Part of a small language model's weights.
Architecture: rotary positions, no biases in attention or MLP, untied embeddings, normalized queries and keys, some layers without attention, local attention windows, shifted keys, gated attention, value embeddings, an embedding shortcut.
Training: 1057M tokens, 5537 steps.
Each number is 500 + 50 x the weight over its row's rms, rounded and kept within 0 to 999. Layers, rows and columns count from 0. Numbers have three digits each. The size before them is the row's rms in percent of the matrix's.

# layer 6 MLP up, 1344x448, rms 0.13, rows 1087-1092, columns 0-223
089:445540449617430454525550472479586492505551491456457504533447488532526435637523494526454555493502525467535477495549512439574441552571566566423487472472441535571495453432475422383471498417546473456448569428460536472489494545469457520535441488538542497513473548521501483498437553529443464488513460499417509401551506477459516520501553530480481464544411545486507578617522491477459487536575462472524503538479458555504547565525443453437447598524575469501445519546514622518544464621522496488503630373452502552568479477477434459526513497502474516448549508564591414496519527495532542473514485513488493398523504469482497508494457497478502486510481402536509397510476538430508480510495
096:388331529497461594502618568463520473537506598467588483452470423469469492524432545487494424439489486484458515622496418421567497515475552543545507492532431436433577465459453446617509478486491546483478497519451500536544471519471539501472475504454588495501448580426517512577506429503565472397460526458462543475575499480476492484487463526532498580451458555448406437535478481468429564480559521549444445437555421517521451418452488531483427607444590484490545505492541483609506385519500433473562587479517582560498523495557559498483586496527443477536475504474509509426425535486576403607447461538422498504527461430468502471432526537503404598511495481508487527557496548527430457502446
098:448538512597442460432475557570502473466506497535544467559482565555444529539567543568468560499520493532433396473427547500605560476428386455480506591491509524495425467546485468508473568528604575453484493525538444536517548517524516547585491518599605489528492527463556441555359547499440498521529443528469509504489482586535584520588594475524514553507475374444447577496493647529550480539504606487472575445504578518524497527504521445526519444572555435517418572527523521495497430565556580447497489504533463536495451562536494533420519594545522518543512507519491483488452511480538570530526539467421513531491444573496487431532533481513446435477580564452559471457473532589555516478534
092:555458451633493525591557565556382542487384499537376586510521510515500443503552386411457463551531536481515505494556450493589495485516501484613513486398459438444478461466513506430481558525496494522410482422541410457502494492446489539577561486487486527558545452525572454552425425460536552567505479465474447498445574514519492549482575518466433449558388564594514398463496452538477513500547542500520522430593458481522504543480506464434461499494534571512511431477427421441497498523461446458470525427468544520537545507513488520624497494485529498499402454446463536556510472523610597503407461528415495632497518465539476488401540565564576515463439496533472501450462480517538531542491
071:529451513455507570440520529448451515485430488541530513455456496440511519427530453539460554490476597518527498426493559457476450535507509535476497478599400560542488487445451441547452535467564500508502553433538373497440476457517512477478473444471492515513518442534318432444520523501456544468551557471487428594449522575465532457539540593513551517525579470479500436500547552592490506457518599517450448518539565581434602488467573448418475495545585460518450533533463586515501650503443461536490520532510450460456536489457456434378493487548440441541516556475463547514503609498505440461477468531527548451523486587607584401482467539470504498522474484456588473596475515428471528586519
069:463447413466378568611437564697546441477506516513500426476523474529507551483494523725486571583444496493448501445491457512494551457488475561460469543539513528398396496415597511442533581484577514562521497514472428471386467505483448504470508441528531636451445547480516468447483465585547483450485519426456475523552544575551479558531600510492455541521439449502435549527448602574566510573482453509529565492541480492497459468494520448439480466506477521459462487555510588583537512481427495522541427471538557574542480534421487531557508584459444462502570521502469464527475438544504457396527546468544457564467452425468440427462413516517464447509472439503490513483438477468515487457483
# layer 6 MLP down (transposed), 1344x448, rms 0.111, rows 1087-1092, columns 0-223
087:503523639394599537470569529555569547578419477516529503496551492455569499449507493493504407489531513457341538475486521366510482525504471545571440454490529432471558498477467488500592550512539510526460559532544497422447540608516476393490496491399443597435515516575414467423598462489522576496577498463484542466414416534461488463543513501479436533513469489454414490425518547513423531478531523592538471475475518471533418599519539513554439481644606452529430460520489499500524533499501509562479577547524500547515386527470535476642595530529420505421434486566549575526533581426482473548468471495498472478506480441416491578505490492630568557538475551584416495509513460492578440522496
088:610554561550493366466445327528576587449505466603497541481479599560370501494460497609475533565446484387544480406474548446396599430503575510502521475495464581495439445449457517447531520507517557467525436488518555500486463453484588434443509500526483528459513481503529523509538517528560444564484523561484542570525479545474503557446447453553546496586557412517438497504519521464612521484560471429518505449496500478436517577456523489448492398540548498536481543508477472469454514490538536478439533479590439480518487546525450479570430537611507490506546542476630539510539454523430445481419532511487524539468529460612448546538473503513584442533477481522450551487468562458428489439538
090:440472510482433534557538464510539386570444578471452612500492472462466474411516370411454459348456391483466511428549457511482529500546461554519538514496483587443467517527517537533566515553559522430472460534486538480579504484599526437441568501517426449518570469421500475435480544497509490547488628540490397584479424487577508554472461388593505421522557418463510515480493460493529533518446505480560411623467526552543567481554577485515552540462478500507464527491451595531466533431466529519456509552574470527560392494571494534505537507563498431467517553502532505581527496515538469465555515534349501481513648438576485527517502558528540476500491541445451393541511520447519482492459
081:373466529465574504365497476575523447417487538548485505538550429564522451527567520595514561484593449488474453525453520499432472565504389481566578435519534544434448566496511438450475451578480535552525500526439549489524466390467643537613453533520495484545493443527481399501455477477491436434517493414538474553543570508468480437443468537542476413538481481459502461443459553466438487524510490463569470469597447455413518443476523500575583497593544527497388497486449473574577445513506453452592590422525509509504405521512430482496583518512512507553508487396580394572510430533433477525431408469487506420496449438545601470505540472477542513500492523485537558503474508508497496533474
078:543466378514508344605579552468375434472487540466451492484461486538468491440473447728580471506497530545474548536500491476564577424560551490472536488488495412478510535474506442498546505437558610443527387491560469484449373475456482419469388512456444523532532526553555493505533473503501509464584550431568456471564463437497516508457477560528482517472524324490495497532511494482469476485626464511543494548454437567465578529500470498511469519493489414526631474576584467474494415422486563517632502535609503477473444472612436516494499430455506419521497519423529527473558566519440506472486465453537462504557517431456499504351521497541532511426495519599527484447537491531496551452535
083:605431468398456552749455352601349388485510453496508573486509481511447449497570533999517519499533523516554477486490495476476555517461516482558467479535456461508488522535546569582498437513515471476582460509450462498552481539509549519459532517502458459485582553464519481511515475502476515485515486447424440571452588476488505502478416504520522489463527456456512493515496539496456491500454491463501495538479411515534490508467555519514478494426496519501478498494559501475461533543521553475516476439476476465421513493557489467459505532527479526513467509536497516497425492535454468490538479542476507482528485498487528495560532485511549527499454510533562473500528472506481499575494